Weights of a small transformer language model: vocabulary 16384, learned residual scales.
Each number is 500 + 50 x the weight over the matrix's rms, rounded and kept within 0 to 999. Layers, rows and columns count from 0. Numbers have three digits each.

# up: layer 3 MLP up, 1408x704, rms 0.112, rows 428-477, columns 352-439
# down: layer 3 MLP down (transposed), 1408x704, rms 0.0726, rows 428-477, columns 352-439
# gate: layer 3 MLP gate, 1408x704, rms 0.105, rows 429-478, columns 352-439
up428:491477474601567447483479392500480617601500512436511545540436449518447549588481566454527433395459570500584396521580514561581463491441455519536446401393521489527474540481501555532477566444458401530474485516430572504587602466484427544517442451424498482515446502488517
down428:446501370436496434396518607502492551600580559412484531617555451487510495457490469489475460470444433526555472470502587534489591483469523515512465540527541505569440456494526448452513420486510488458457524532425557478454567493442355530528405452446645472471531488528462
gate429:458556541536539447454455432544527425564549511484508517540433452600480462494534554479478423560458506634475459547522494498578455429521488404528494524496537494496596480478458392440506554599496484479502463433529456434562529436556461520577501520496576471546514497516359
up429:449438539505469394564492439544546471490518579451520486502491482555462521430569504482487471491529527465432534506484404616454508457445515524575572501469657424537497486507424530494403437557489489549530525473515526422471529538467503573511487545518539484631560471536525
down429:512387513427479518564519430447448449578546488443504563453501441420525446483576555524503536486526523488504488525484426580594539525530428628505518555511442463499479537598599480447500504485487533500489589437495467518420423542517492552430446526485434513518562472448434
gate430:485457468534577543459520469528500558468535492481596482547444555518527457554579502485459433513509520411497492518556551467541527511432435434604487492437506417483426488426462549478513522437506557565382512518509510441542434501493569575579603540477398485428489496433507
up430:425548589489522497473517402533444510587440383460549559458411400548532516547575583455505505380550592546484431440520493526490524483586483542524532397546552503494487563530525441470561454407509528548484521477412457482535478440562516551489468589423482532484594495493538
down430:439397564551589460500592445504483517425483503549468522480405554497484502427445413626487551568517529560512487517471499378485444528466558520460401539477417481504473508476518468467558569546562551521614456510501433526510492543477457513456488453544566555504509539456504
gate431:444530563522399474449536598568629556482512467566504484388580379398466465457529538470471568518543554532477466466503517571528478497476450423464397580606512478510544529560518481486512563519472499399508484522455533437429581502510556518435540503551456506529408444493552
up431:475491518509579463579444495431532463485536520466485492522558559471424433427536543513494582539535507546579462528513531420449498518451465502541489513524480551522466555515467546606551448496467497513447541482490486527555483537595533474479490523519589510394459501360459
down431:464484479484500542488480453525487436475502437425490564525470505511409576531478462498481459443520513524500502578489507507482525442575469456432485502459459401469521436463508505512519491508469520549514486508518484551514454522606460521504462477511461453540487465495509
gate432:544395575583513500559447580465510431567459397478436538502487543459502426523448480479487453535401493476544548443396518528420507508534455471500542467523506472428486565503443603484553523568576450443625499453400478498509505523545528489511507416393527520448477450445518
up432:583374582429537435463539515505503540543415464546404463484466463531505588436481522513509502508463451469535517545578539488523513507421493435490494507509488555475563436439541411532540523461503562478528522437492566503505461531527594445481605580553582514460434461464505
down432:494470554478497477566520412589529637526481507508473535491413567592450552483498385540576599521423545552515557451491526577504537498445517547464529499488535478398611513455477489491453478523507468532478514538523550553441516502472509532522602506555528517558460565514427
gate433:536530568493451405456550484469494405443505578479412576474456445380479494504466471509432531579480447607480543523525429516606450567513544497484432488525473423515519532456526479393547520606629518358543496560495562558472538509517484481543439627532424499583481406473462
up433:530602486425474471452495532526536498525503564449524464387614388561575517417477439435481495455444493506424526442490661598452562459483574521538437441516502510396452479483399548493487440397549461537479469479451543465492456488483537454461555500476474572462456559512456
down433:459524493461469450485501513507434438552550573511552510542577499549583554515484589526457492504472463480551472521444436501480498442511571549433541558498477558477534476531461502514464453582399515492499522471617469527513505503501556446375570382502538501441506516504499
gate434:508521522559466536494492518545542557431481520432571559476562524474491458515507450548450467498552461432467511554562490528513480544511503507529541491470454495458488496476539388512464438507481515510527509552547576483579547586479554518596529416561426481599473544499516
up434:511414391468554508484505540472505536546439473509530488511493479454511595493545536481454572500534467508405547547474541504511500499524549537433571545470499515507488516567420570413454507565473509480512509552453543488378507540437532487597420442522554546466519523460563
down434:529507469478450493476484573526483411519506554462492455569399555547455489574483551557570544560633496540563486506537414484435490577500518533589458516502494517504466571473456516526530456426524520432433532595614463553459501516559442455512456485529475481472471600429461
gate435:607447484518410505437425484484512529471481510549533458517423537483487459464501510428534426590578563396483516516479564539451532567560441537469484570503501454473432592496547514502459500484508582536467442473418520447484542496495466510515374425509564512472529465492482
up435:529473503547414404538492456458468503484466538539405496448539549497504551485511525345523377478565443421472479561482474548446517421454378500507462402496484436459384583529544550446449454515449532479487501495495456574429529491468515485469429581556506537499479431491461
down435:457547536543489470447462437515419505521494610554592422523519504507531470509564473467547479509464516431513394430493424425561463459488550403515515479500498546584589496514527506499440452562503590444523545533474533493479487522449478574497411434462494449477581507496432
gate436:442495503406547481472472460454501580517488443447571524395458439482518489566557484450447506524470491525493426475560575583524473478432506524509431507473612455514543468551539538486440544479508519430540475641511455451578553451526480480470557575444555543477441529406424
up436:429502492465563475506482482504427441545543533478438521490497469559531507525477485514439451471446451484542417518524386543449384562485506408513428556472512463403467503494586433473481572555472463419550507484474358335543442474458474492497423492468567495456473492384541
down436:448547494405500440466557528529457512467569449497436501511464442488476537587369559460514536518469496451524492449477404511407561495437524640507447629413592532477488538442540439431512564534450403457481441448465488461469435446520543513380508461385542477536444450501434
gate437:481413492495582453482482504395486549516531496465448533536487451357432480528453538520490493444432477541430532626472452445500487495483424484480473510554468454474542493481461484550563417479509445494435435452595569418403376552407527569547403510413501548497483460455514
up437:578645510558433562476536464564558522459514482538541466417497517538460527504465605518481528504502535490478522527481504523496409563524450430555526404457510564537546542482478510422522497507395520656462500467489498504476444500524554525500470541506464503492506529485441
down437:507516475549560459564443535563506561496400555587564492530500490532476489500438534522506503561469470443427439513438568499505417560406485500604479466451542515455515438496553564332481431479362459480560526425555515567518447565568559576478455471569510558418461503457559
gate438:464420428494549485578524419506488507426577612544536486510555594456435389513528498466518421535504464579467408393525537556481507568530471584456492439552489480461541514540443550546463523517491421498501592438548422513559516389456526474516563443565468460538622453524493
up438:440493556490468490529514498533520475513618517470580516465386547528501468449526423505433556529455462513487580579530492564497484516513480438522510475513488602520493436594438521506386547479391549495483457478508574444419530487479465520499573537597388411437533487459456
down438:570480418421596535477503436421429501517521514531481425542489464541525463537417475500448503464475553490441461421490449497435519500516461548426451580515488523579528538529486527564373508421493531519518538541456510413539603450462500506514442474409458463503455497461514
gate439:556443518410506452548457472503473448470447512489502501499508429521465508488580447484405405539577498587496470504526456493595437463461441510501533497557540527495491490578484467337483465377566517523469476442471547452534451480463482517520470464554494417441502486461526
up439:507468504454475444493449524473459511544459436472421508412479485397482529453470563454457537443428406505659542490514409532534448418544402480541472581514528417515475554532439438553519585560630413544496495494503522517520501617483423478628545503459368463443451571512494
down439:471547454527580490599516552515578520464548535465556507458531567610352447472470542509545548517510508550454478605542416462531485574536586451448505454514571460476477374514521464430460415518380485507444546442479554615464580550435538541507508525457494556516487460419519
gate440:503485531388540552519504489425433482437515592469462501487490516539549388487604560436452480411506464502407531531648476538469555474413477540552524520490452533396520558412472499466488532607526485478523579520590433412507485503482622434470517418555612487493469537538539
up440:423552533500489553456435613548518466444530517554500456401534443514543518475545405471467381436572527449459535461472560582538466550446365461464423457494562536432632455579416451518440464525505446494512473507507504502514439576486530533488546518525413528501551553515496
down440:449451476562460458527480509432576485501554504491348510561448554490463492494519491465532479498412618505524400479489510551511490517475510511486605496522454472498475465436498463480533455583528515503478504503506450450516447475510547545438419464517525509450587460537511
gate441:513530535464381587434618432562573541486477571506510475591558509390498541513467436527466514578512426447502520540433544481435467480598537554581532463502518513491557508533529488440474436479506504474570415459555587539509509485499568409491494394454504467458533511482502
up441:449431523448519558532590590454355439492500411416581537427485513437572533566470467491394489547413572465512457426496498529549393495590464589515489517466529547504525493537484499463564459520416531549410546559461556577539518489507514469457588478476516481472463516582473
down441:621453521483550483503439450547504482467483586558465418541553542514498475472488558479464363456519510508539520501455391541502559493500440531509568475542454390544633414571488499519497456459472414466434487407505550456432565515494441584590536515382442519455534482423467
gate442:497509565513536478539498456488482466564483490419412519509525462474515496498519513505480546480552536498480465482515517418455477521429508501558494523529527510523515455509462494477480512478511478434480432493473503500600512407485485507567485620538572507424473439589546
up442:505551505519483522484495481541543479432511451617495510518548532426481519540533405487503481488477434514564511553508523506474435583541485488523504526475480535535453552427561528442456485543571538459426460536479549486474549492568537493557482455463434530547484540418474
down442:476447550581498588601470477545471587561470442506529541485489446513527489542416539532465518620496479525521516498449487486572439481427525477472498474543595501470572451563515558501599442530508441415478481473437490497474433483399428458438487466510465557522423498484429
gate443:454530539531487509453482428533447522527403423373518462454632593503562458436559496481472415459579487528436554568441559511465516562452518393452401466558591577506527515515504597442501542583476581544428474486535459485520513512499449550529390469502472517487517538510508
up443:506481520541477500555575445491480528508597587581577446494473473517379499544507494529508518540393483575443505425554498435487553530445547453528510484461508490546454476528386423525419530525434505452497450549480466463513501539477424454567478475494442544482487429511477
down443:392481468406494529545495488507522445467470428477519582563496490472459520466548507534487443480532450510477491498567570571463426515552483437515519553456478530486530488482515472588572514411459508414424469518476467469485491486522505471508536549456464546471455545483476
gate444:520504510498534587488570543504462503539523509508490534479484489526461545480418467393537533505494544487449514448524485511458573456490498450483561561593538426532528505458480475491501496405452516514520474528489523471443514429494432507541563545466534397490533488461497
up444:432527571467493484490481518541418487461528512562510510493492536475563454508490542501505419550488467480511472524457508592458468577498448460474452587473526506450548472550594551371483522476497530464548550510484535506579444567471554494393481481542436487489474491555470
down444:544513475465456469471507552429556446539483576505465383521533514467553550487489550462505498490442555492472512467468516518574578520489533513491538521493565450493479522421475575473527509503541447518520444491564499581496512599578374504488534508452456586497479520503547
gate445:432556486450507525474500546487549511487458503465514588490405525506505486500520366501539533458582548434473454527597423361513531482408427551489511524536546419530494496488552404515504536487498507465559485490555432403550477524470486478502585510488515441515470543589491
up445:504488531526471432521553455516520438443460557504508446552528525516501524545529542552504419554486510475484542412423615520498482547482455465506371540420453481472494528498497442534533470511440569486501530434518538488578576539462520577468532516520548530471501617478481
down445:480508447567547445530471498469537466462516517538531486483411484556490536510500499559530463612572480574506510499527564538459475442516511560442515554525498534416407424461522429600496485460533567488523493465472508508496487453464451566449554585437508448565411540408421
gate446:578449512488439450459541512497540477463498530402538523502649575443518527435530502529472498526489480508506497347509486475461424510531590494514518491516514568470508575611510485435494667520497540487465430495478484471531491453453443575485442551500437521497558529489485
up446:550451456504545550521496602550510489473407411489526435504482467495487517478509529459441577469510486495554399453554435537468569500527558533493518506597439540479448585551432406478504536514513496555498574500555588424544519432533496494515519543529465546535336560502515
down446:597536478493482509477501576458484521484453583467489474515559455436536606481573468499492586524449513545448548412520535510499578540471453462494597574593510534529492490421521504481498519485520506477531541539461444566388611541461462500543395515466445523387546530371461
gate447:496502480583503513562476502530461432469531537518439423454558534484435508505404509398507463506526524559585502461576455493517538443526522472436439540530537429383569500506465458476550470561478537489529570500406475462514413550498470474475559550545415407587460461506477
up447:427546583525561520537415532557471541436422391529452501497515502511527555537636497509578576535412527514466566553437562507548383425444491491498516458531523555441532500495443487451475435561594436532409637450482437469472453457503432411515471528552478500470566576520456
down447:425515494453540550507525489507594515607483467481617512485517464433425521425540544508496450550450514517490444530440524512529423496493467487508506469578512520505482487512533455486483548463602501408434426524510503534370519362544494507559500408496520418453590513424552
gate448:391474459490466512396557479561499463502477482489467541479491486465537485474481404518564531486608546438515477479460452512550453497441514556477537500541539570538456440449429489513500497380471476499513529475503433537569515462494547549446531540514504501553514511625533
up448:483501475557517520517453480454435435518466442506426478567556548498501469506510463545472477407522434470572465454576399641398521462492487436489459538493335450454564553576528435448602490551484459467526441368565469499486470555457515496536521457482571469505455558452437
down448:551528620496568502537468543523462537530492491491524477488519454478489485506450544472491452537405472448507458510460428458465474581531515506527530549514558536552579575484415515504455581477462545475539490533527442496494513536483437499556498493522483424552430485449478
gate449:465480577509415481569470452448484502534481502518516548522512502487479389498535508563501526571492555478499511485518467528501439519526576514476440496510565503478576609486588507435507497460472486430478483469538504514527497501477491477525531503506488488490535540457447
up449:584485491573505484528426543507468468483495468520487564525527540462481476550472486544493459572538576505429434493565494579522455511463465495487430656596490512472486524434553514526468476547527490541522521461497449544507523516476520479511471525476502540500432512487461
down449:531550496477539498507546468544577557485516556523539536473542476466527531504521539435497506439520423538455553537522501506485534530418518439565525423524506449547465490509462487546508440512471529452483455538426493481506511567499512462422552517475495520470529413532582
gate450:432488502465547570452473484452462486498446485429439511476512512466377474439434416558450453522527544501519452411466590484587565460505451425530465617587514508466540525511461554513467514492453439568486550477477534445378501475574534462513517549490621551517395544550556
up450:533603542379513461438541357544531474491522532501468509568392554598465570470528580517582523466433449493551551490520505566506496578471476465512514567423505492457470390475597483536443554500544439445480599458492473564455526520544488513493386472451512442455590485586445
down450:496576501518484561526621531501443546445573497494480535452510498381486473461476535395472497434486533510478507533477501495427476548532440544512604445484578479573458484548526464505495444520432566545495508486512585511600412444597470482548565474575530506471431466467460
gate451:518523500486478492555521463543427523509502480420530539505500538524513547525595430480500466465525447531581500418503462526505613527511564530453474508416456548460656533523513511550563486453427541450510537442395454498448458557638606552480477616498563453487464495561444
up451:454493518549480496528422536566540535506491448484502416466491559496457487489531425547505541495425494591561517588529533496553502512469475483522530473399519473389528455473509497514554475489536447530499499527520488471535497533480534492406417539520483444524504526479616
down451:511489400601460464459521502494488553450521469528504506508496452426497504501481542527565461440476651565448524553559538530482416472557472427546480495518536488479506441545444476483504449561514572561470466511393468500467536502553472474615572449549485549555460553486479
gate452:492459560535427506482383499586538429493369530481527502491534537540439536501537537444427541510488569521527513508452562530513529450446511404462494507496518506556471593428450449552469424530496520528446466433546558476395496458386571436494489445502500512524476536559552
up452:447457514457515521460414467585570448458562522461425475558530477462472514571477477422500519455430447543498444489487579564495519572549414556526500493506487520492426461438515484523473440491498575464414450625512536485546579525489463527439487480577393456465476595467538
down452:477515511524533514467573554438550460537529584505429544541534494513533434513565578495496485507516438496456490517591653453483498508422441531549576502607573502523503509475543433534528501538509479476397439486526496457475477595446462539484482509563564495551471556494494
gate453:440556489481463558482488538542532573495512565491445555467477445504588471496462522528429522544530539546508513492527503486509473495420433518433586527533547506428489476476546565521540500526527501512496495462476561499495449473501501530533495508487531442573556456435463
up453:498426562442476514441509493479352457472471468472498543489428478489545510512482518525494418398510489455521425506542589514481463474483463444505508500450530469364493605541472439585464499474503527491438474492556426513483512487460573476549497459578530464522552458424499
down453:449470432496532545469454530482588512477386544561559486543560511480508551467540527618386461531556594511444419495470508515571481535439475495540486435545410501548484508495451546547489487507479509510525557492565507607580496484449459477532464540477531439442573455473511
gate454:425513503481397487524453447561467475517505476533469529565534566424566466539509505559494498477495463461432518512501560497521372459529540509430461460441550487508647558365557486568516500394559437557525500484617522516460457572556518480588529538441462459509485425505469
up454:554498525457540460575497487535544495518516469422483501476570477492532501457505483526563501473543471476503464499478434479488421492622451450487497529491530578455534546367524480418526513501503449588448557412484395482505543504488496528511495438503525551472530523469562
down454:444503483580438485591542527539472529537452437535490432517494429478448498502463540564462451537474495572466542550515575558546562471482499521434442446513592446493469461526501426540507543523454437583542495530467416524466507491487438501489481507449563459436484550512489
gate455:468494507511487543505614503488466515546560603564495518495403460564476461519504514509401532595575490476418534472527521658570515464578430545558569452555505628415459544533519528558515496538579480487447444494578596485444473510499461481572521476439493466502526487535567
up455:492543487434570458433514553506474519523468496540524444491475512562422432463522587525562524573555487421480495494473413621492470470472484484484549522455457543511410498491519588500473529534473467542455519491514545454471459443496592450572528436517545482580458521490558
down455:534499498544426522443553618504510513495551557603434483462451534529586490561458479536477436416490580555493528449531549467472498437504423485455462504496535555476464479496538474538458522478443509553535486529499534531488494441532451456650503470454433500638511407515524
gate456:489502409495471565505439458545496473515574499551511429588467664514508490551518484472451522466462484589564488496458534477498495422483555463484505482492542544510465437587585387466525510386480406522433457501469498418523507439394452520508560514440507578419556451465508
up456:554496466494455470556504499570541432524483553574549466527484532555536515487522492435468478477607467529591464528523444503485551489384423406445455477567568574499489409498522573493521484490447359503405489559466451485477526487484448448441479501434438507474405448542466
down456:535476550475432479498457451489510527572550459421523503543545567479451575492454519424513362518485454414565469564525522442565581564539492358476516502563531408423482558440472608391467538445424495482521489452502460478439449455430525587525544546536436623455462403439561
gate457:477457493496541357463502490374576559534556419556472502607429593403532398501506505465475525552442556625553575443506448523497424516418485586482496546421525425511468441458443507480549398578588524460486388403504491543541457452488566462539603494504552613446473511564517
up457:488520446504456324452456447543514419551475427467352502399552532537504405449588484551464402592516476539531466490541505507568476479400553408546474539513521467517518577542379487530422494587509498500524388517573601400481521576434483568455591509495468599563521557500599
down457:506489389500486588564435552570608493491517478536371500443474431526479483444526555460422545424455532458508498475546451518616508472522545422558523487506460531424450458535495568571507457579506494458518431576418548527489591562583480431519501465620510453569478539489504
gate458:525509532440458444553457555490459546516525550498455488456424502573510405463449429492439574515499541508514471513387609530490544579459460546541510525446467550502498527469512473477503477497512495491487587560396575562440497604565400439521527504557517473526516447403479
up458:511578488510477461590440530473501520525468395514467492479503531455497465516492498494490459534526506556488513457506467527470508531507527500479470483428455488486472451505485510571528533530512474513615359493508506552399498438501544514498412478465500561530514428538503
down458:535410515478427599438593550607474557391514575611433549463431506481510508515434495504551460527418482479418471541517522520557527481473525490538522517558476513527513472530561435481458485477495555429532509470546485497468467545438495418495473578582517475424537541514399
gate459:604521553518499498577522484471444519562497574571489414513518566489482386469497450529506493472399538544503446468469455505465489504485527488498449453513462594453406452490427525400521475420565512518500529489440474515570476500495553594502478400499547505564554518363406
up459:618575531514513459424416512529491517499523434483489495546409495411529514414493491503550449477615506449535502539583491543465560464476551545478440417537557451517532482503589622530546465524497550468513547480557538488474453438456525576614475602511561503554543572514488
down459:491492538473501522491504504507514533459584377458469591470470440506485517464596531531566438479471490481489523479426522484475522510438586374543537459533407498458498444513507558411557483499482444450466371546491527490373436493421393526441544579459525478497527484613554
gate460:380397378500440356469524497384435497478506466413452404494526458550329441456419473448467438491476468469442520505443482527519494508528454512367486484486494551520446509549500471537464466576508505415581486469637609513427541453471475481517452527483480317625490546533533
up460:451561578461527502488492450462494522519550464473533539556489492496467467517536449489493477577484523454480530464491547468515480561492571415487422534456542479493499466432439569470526562437456509506510534505467474508479485487533510575464489478461451487544360601520498
down460:499592519463612473532566554481556515487457468483523511496563479387515491497465553439371561517568472471510538459560479517539532469560510573500577481492504511434495524425426575555548528393588509563484547422552547479525447477535514519443529493539483434416479452530471
gate461:480460386488428562554542438493495562539480586448517508556538483513492467503558509524501524488446513542556490524566490570413458498558411473514489550563461559531549590559475504475473460448466508522442531529518499479428416501393464456498529443621511398491455495513447
up461:533515533499483576602474494451464557450451515428463548493446470567495561508518537600552522613516477445484510510550574428512484511556481508473564508530410609529567503453558450380469600596512522554518570520457502461418482524492499478428494385552510503548438476449454
down461:428557443523494521396572403498507502449446532467591527438566470462514519568483447439576419462529589498435501489489507472488529510526515570522459455480551460544514535486454555510510554446546528523489510517508539539562425485478463553502518464507451452480502549395498
gate462:556506479504511521528442528534562482577551528550493581585494496535468469615476596475495486468599541516482521514442575538537472524499476515451513626485488436559453506405479575480574441500551450454624542558523421533589317447434405627534508469528401467469447489476470
up462:405499454489538518532475453535521443568429567468560406443490469448568546484576465471503487580504432517597508413521412431444450568448587516555523414436504540398529436529516550483467470409465406414505452472509569490519514535591505590547469460494501428511470499463463
down462:587508544458388463601533527474493401405564402505472401397535527549477459552527460406591518540584522481509532527467449561425469522423468603432566461488547530569472492446526469509459483496534491512554542487506525557516519436539493470520481475572501453548532430477509
gate463:489465463518395439514381491545488530525576567486527447491452525396563471483563492533488481446470510616539517503469554587469403527577537412496471509527457414440504469482352627469519560518483551489444500496520521465465461395559495480536418465478474480474532566497495
up463:545542469440465511531494539469558485577515560542618494605489539459490477439553553517459452555477505583433554485504504463543435513509563581450539451483508534451487526460443509481490491448473445459551456498393461532492501442555453459543426466520488480416535468520459
down463:506551517546490476445510543500485559458512542449532471544461570461434488500456557467507476568481507585525569486624452458413517518454417510505468480489406416541493560533560566464480569500428372491470555484529444472469452407542482540446517489465511560397571516406437
gate464:529438493471510537473430465458466553507535455565419474533484466574526479492539450447496518559475497513446594556438541494476477503531513443479519550479531427558494472517487505569535465503534438475539613510468484471504587503498473493483518543485532441454431521532439
up464:408467493548546518511471395484488529445535430528457551505488499531432411419434446519520562520559487411398600497483497553403508550555475510534498515548451498475497474507416584516496468544486508494497599455432427491504614524459483449509463565512546521509486457507440
down464:525494418451494524503485511531567489547533411513526464446479446511499541565449539500541431545534481515341516535424556528542510434482447523521470652578542520532502468505449547529505510602478453516447520518448479428483546554525495444422492579482448444554605490445528
gate465:571418517476526461570461414546496456566494490352501617497465405507408569493555595535564541559484474514580430576504508514519512497536538573492464563537468470519555502569535478559498558491485525446517484462538469487496518502424474466483557512632598486484482535543532
up465:597409546479461511420488501443504483526440456580510487502477427514538458474488482469495517566558483475508417406480407510585501432499511454527533538539578555498472495338457578526573469550501500440491516490437479469582509453482432472524531413507511538478471672435472
down465:475560496453513489530513473544438476479500514558490459510505549513466565522567484573525618521452503545530493610568452448542470472465450500468533577440533622668508528472495560450509462483546581466575482497519577516515447469548471407514498466487386553510493408475426
gate466:488530370497489469453460515465596524553454457479550561560609432498484560455480418521495426545439486470522491417528600457484452484546459488516485400481419439459517452408541434507506610439574530555493443519564507464505472557558462479472415493600437542583606497445489
up466:494574443508538514502572550479545496603498512413549470472425486489520505473422510585501538523465568532449556478673420478526377538568541479503464502525441469496422510467480510463441585515654412524504429530549449505522511469552487478568497468540489446608521475499520
down466:554477542380455476486487579519415461499423580518563428465482398482508349557599501469462392476420512540511440470486519490587519546485462496475537491518428529571411430517556397523571545463490526542463553490617588481486513505502493438478483498596439540553491529470525
gate467:410479458469485579564488489448513474529461618556590447457539456477554523516489523486443523457558496528601454518496572488558540469567536476427494521527445545535482452521550494549470459548512516509481490492539465443518459553422500512467571571510471499439526530495466
up467:467312536487609518482505458451526568505548582489432476545487528504455458525473563520517496429549432473503455387535614482504471475463484457543454572472495523504515524495511501481524416490484507516509495483603427530557514500484471560512522465503404536453442447490423
down467:524513522556541488514413450540620460468493465513416538520484522446630532542473572457594451517477500451445452481473495465546527540499504485468485562599515467513524525432503593519436520564570499442590607454453547461505465497436486420536549439460513585480515477466529
gate468:432575444540447484594491524531495579410497513481424527503469541531489556493510551471549514460503497500455467534512505514459553553550543436482520449595628519407558504580517495386562429482447415425520437467426555558537494500467500555549526540517658449375452457482502
up468:483522576490509419513481466546481537506505533543527423503531562553509524652490480496482496531554505545377494486474540486532537528594338434526483444568553398438529385510515494571425445532549575569418480411508502545550450455568470510513591512471538472607489490468480
down468:476533516482506610422475455579498543571506512505454543512529517593505443516545553482553503452603555519408547510458476510453470539490521545503502536513625581425530506540582500548528540515548484457491440459485459521534467533471517457484570532419438473510492531474531
gate469:470466524515529522495529503545537443483515428587608436450490414472536535550542541589564402495500486576554560471495453540454495513474599526455490506544466494487507457478489492486449448477503427543553434527433455456549462463525446534496434458391512613607403510562530
up469:429466482476461522622595537461516580576497420519492560499405545510479540457582592460448480489488506522480484545530416468505657425399474513610600507465492527506502468535622490447433550502481476455489567508589509559450497552504456526540461549611527517509504493512516
down469:611443482426537472465526517495471477511541559515518540513561401463468424469561462479561499484519500425505656541555500466432546462590519362529501517511513431426526486486526464469488548483511583568545459537521505574463580517491493444443548485480520457546496586438499
gate470:451443489476522479462487506523492448503508553473580473464498450500488472463566551457503530472512515488495488419424453471464397474470454458505523571533556562537549508532523507545563571524501458463461477496448357488516529468460451461429608484486506385485512505552499
up470:473504531473536515436369486542534506480556461432584608461532443507501469519536424535549443437506513530452509497544526486526469484553441481498508481559480432531563466507464498590456553516490569494630523538491530470510475388532478565511469454516560481497582488439578
down470:478516452470532523514561518560515410512457568464536513484470566511507559397490510506532524555531494511568542566525501466558513462557494482509476495485554474517510522482492563525509508552541393519477500434508527465546477543470497455475525543477481550430474557539476
gate471:466470584485483644508521441597516446502416509551604514500639508435520503567446496494512471449434470488471495463496557564492514470513547533506472579582600537505521457453514476562445428538538466496510533535474477510543496500393466426507517618476371531538499500402436
up471:392515502556518437490525601452508540552677565502494528544486483456478522520414465463503455455517544517522462558466503524504532446637453522520513480492544472528485503429556464430622585518483510525489399513435463548475434468510488439510618508478522488464493473497484
down471:475537461471525469528473433491562532509574447487571581577519428461491515421528547455463524572419481560530446448503478472544523647559412503631424607459464411545491583441567488533489459504488392567460481503469542455503515522483536526442432509487690565492500527463461
gate472:469366487506469505426453520598509463522412617538507527505492456399468482545504524525572480597525467499495585510481542600425543474541508587524434499479453454485477535443449458426626501501486521464469518403514406482486520529536558481480550543559541530594471445498509
up472:463491569532413598465506523509469501511469492491548552535536537565486495526526515439527483524564546485577534383461468428397427474498522524534527476512497558489467486584472462386529521414556453497467418503627461500468474516463510575449538440514399516536621424500437
down472:481464531525492451451561432494510576412592463541619485434442533540528598577473465542522474501517512522535470484515553495464559605540489497415516440559617483486440509484348572566532554498521512523470437491523628587506512529456444359551437519568539414602468447472492
gate473:494428529433415574510558467493615486511371581422528529508523545571485539543534441530569440483489465543490645478562472544529509489531453562511527496486379518576460543513619530421456626433579409548488537472607499425453486467470476379505569504515560554515461543535432
up473:566508439467566494480516491507550484527553488525563498496527514490458534558446444384521536540492492562563578585573409499474487388459433536491459574438466479428523609485593524535416455520549462511555479556534512385549476488516464504505577506363426555474546416617553
down473:486495451520495568413538513547516475482514579472495594488527360521416540466551466489573436486567554388423452478518468529574580532582488450424498513513539422564595412577451520600532501415564567499472460540508478534528513547457554473532509437495483514494510491473408
gate474:584503442500473504450523481538454525507524525531424443505536466451581559487446568535448557499473561519503474550593402450512506461455492484539470470449605509443566480603583511538508506504522455502495496485499596466514506522487505509386536403488412588470543499580562
up474:517476376529517538431536464490526545589530594521495509400580510537569426509422558486443525513511470384528409468562414526478498519506547479515530452455523490400603516567427470583411511519427479495488539532423478523521488533453538676436522594499498591427603414464506
down474:562542489502543582483487502507451531551543482476527470525433508433494487407483502505493560525514499482511435484522461498619513534439454514502437488372462424503547492521474570528513550575491455554497518537461523486517471478517588496527569481563445612504460504543529
gate475:524561461438469524589448517454444449548451518546503509493469488566538509511490509459492554427484475500576502498591522490373480459540456535469457520471495541444487573591527508548473440449493508476527428428588535440509570519464436532468512485502503469511475486501559
up475:498392484495492463469457410482442520494532502465529550495509470503531543568556540492382488463464508455574439441489424535529447493495449567556623424431490418513530539582541600510554530449452447481552471566519506484596519491561442473511515476474507477500457474502520
down475:474522506533480488473424417543472492473558580545503591548455469473554403502587511516514481457540493479451548562456501475508501511544413500496411452498547522514478513498488629521498498491467493605489542510486451485516543534518454602455392516576535563471501508540542
gate476:541429448541455462587635601533536481407469435505478454583451492557559504438417452642506540575561569567535505577513525572538515521476500446471460492491538467482498477511406575504500546470514624488436495553556524499439503543545483564520451508475488572531547569555473
up476:478623508390570554520530430541480501454425501512482374504475482513507507487470490467486513471488426479511506501567549530515508451510419502522532491482571453465592526495561476496470414356552442565479530490452489514543493443454561478422585465603368566551490551466474
down476:582547521479509438473493515491531587559567584533510494440485546539466476596512490485508465516419457521542408515520437498479517401503536427481382455473463415518587510556517535488479566473508506502428514531514522453444565560531521532485586562460483466548486491496541
gate477:527446591460479546488514400468484537376423450510564530498541520407613559466449510485511359448550516410477536506521486597456540479576390483364447564492464533535550587466542631482613435407489483536521440491591578463455441476553473403423499475455552472538444548541483
up477:477458462496583566501519561474505552499448509443459452467583472551520508492470448450511488430497456445409456618521508482494507522590498432371483551462471468473454458501564521467585546441499517546526429434611460492452438605566463493579514380543442603502531432484537
down477:489475556530534504524434530427485466419550527613604537513481524608488436406540498545498428473534455462555473412505457461595413477500511555605522509521457532443553613520553473523578452453428570535547554482493511458532507522500430467393418484395427555430442515581590
gate478:503470515510559496505457571483474394444492463544565469626533441538572443492465457552503496463448459429498575498525543438436647453462457489430575458449426464433479566463472575493452487472510495589444513442454536449441555500508530562544524516529481485520507460446517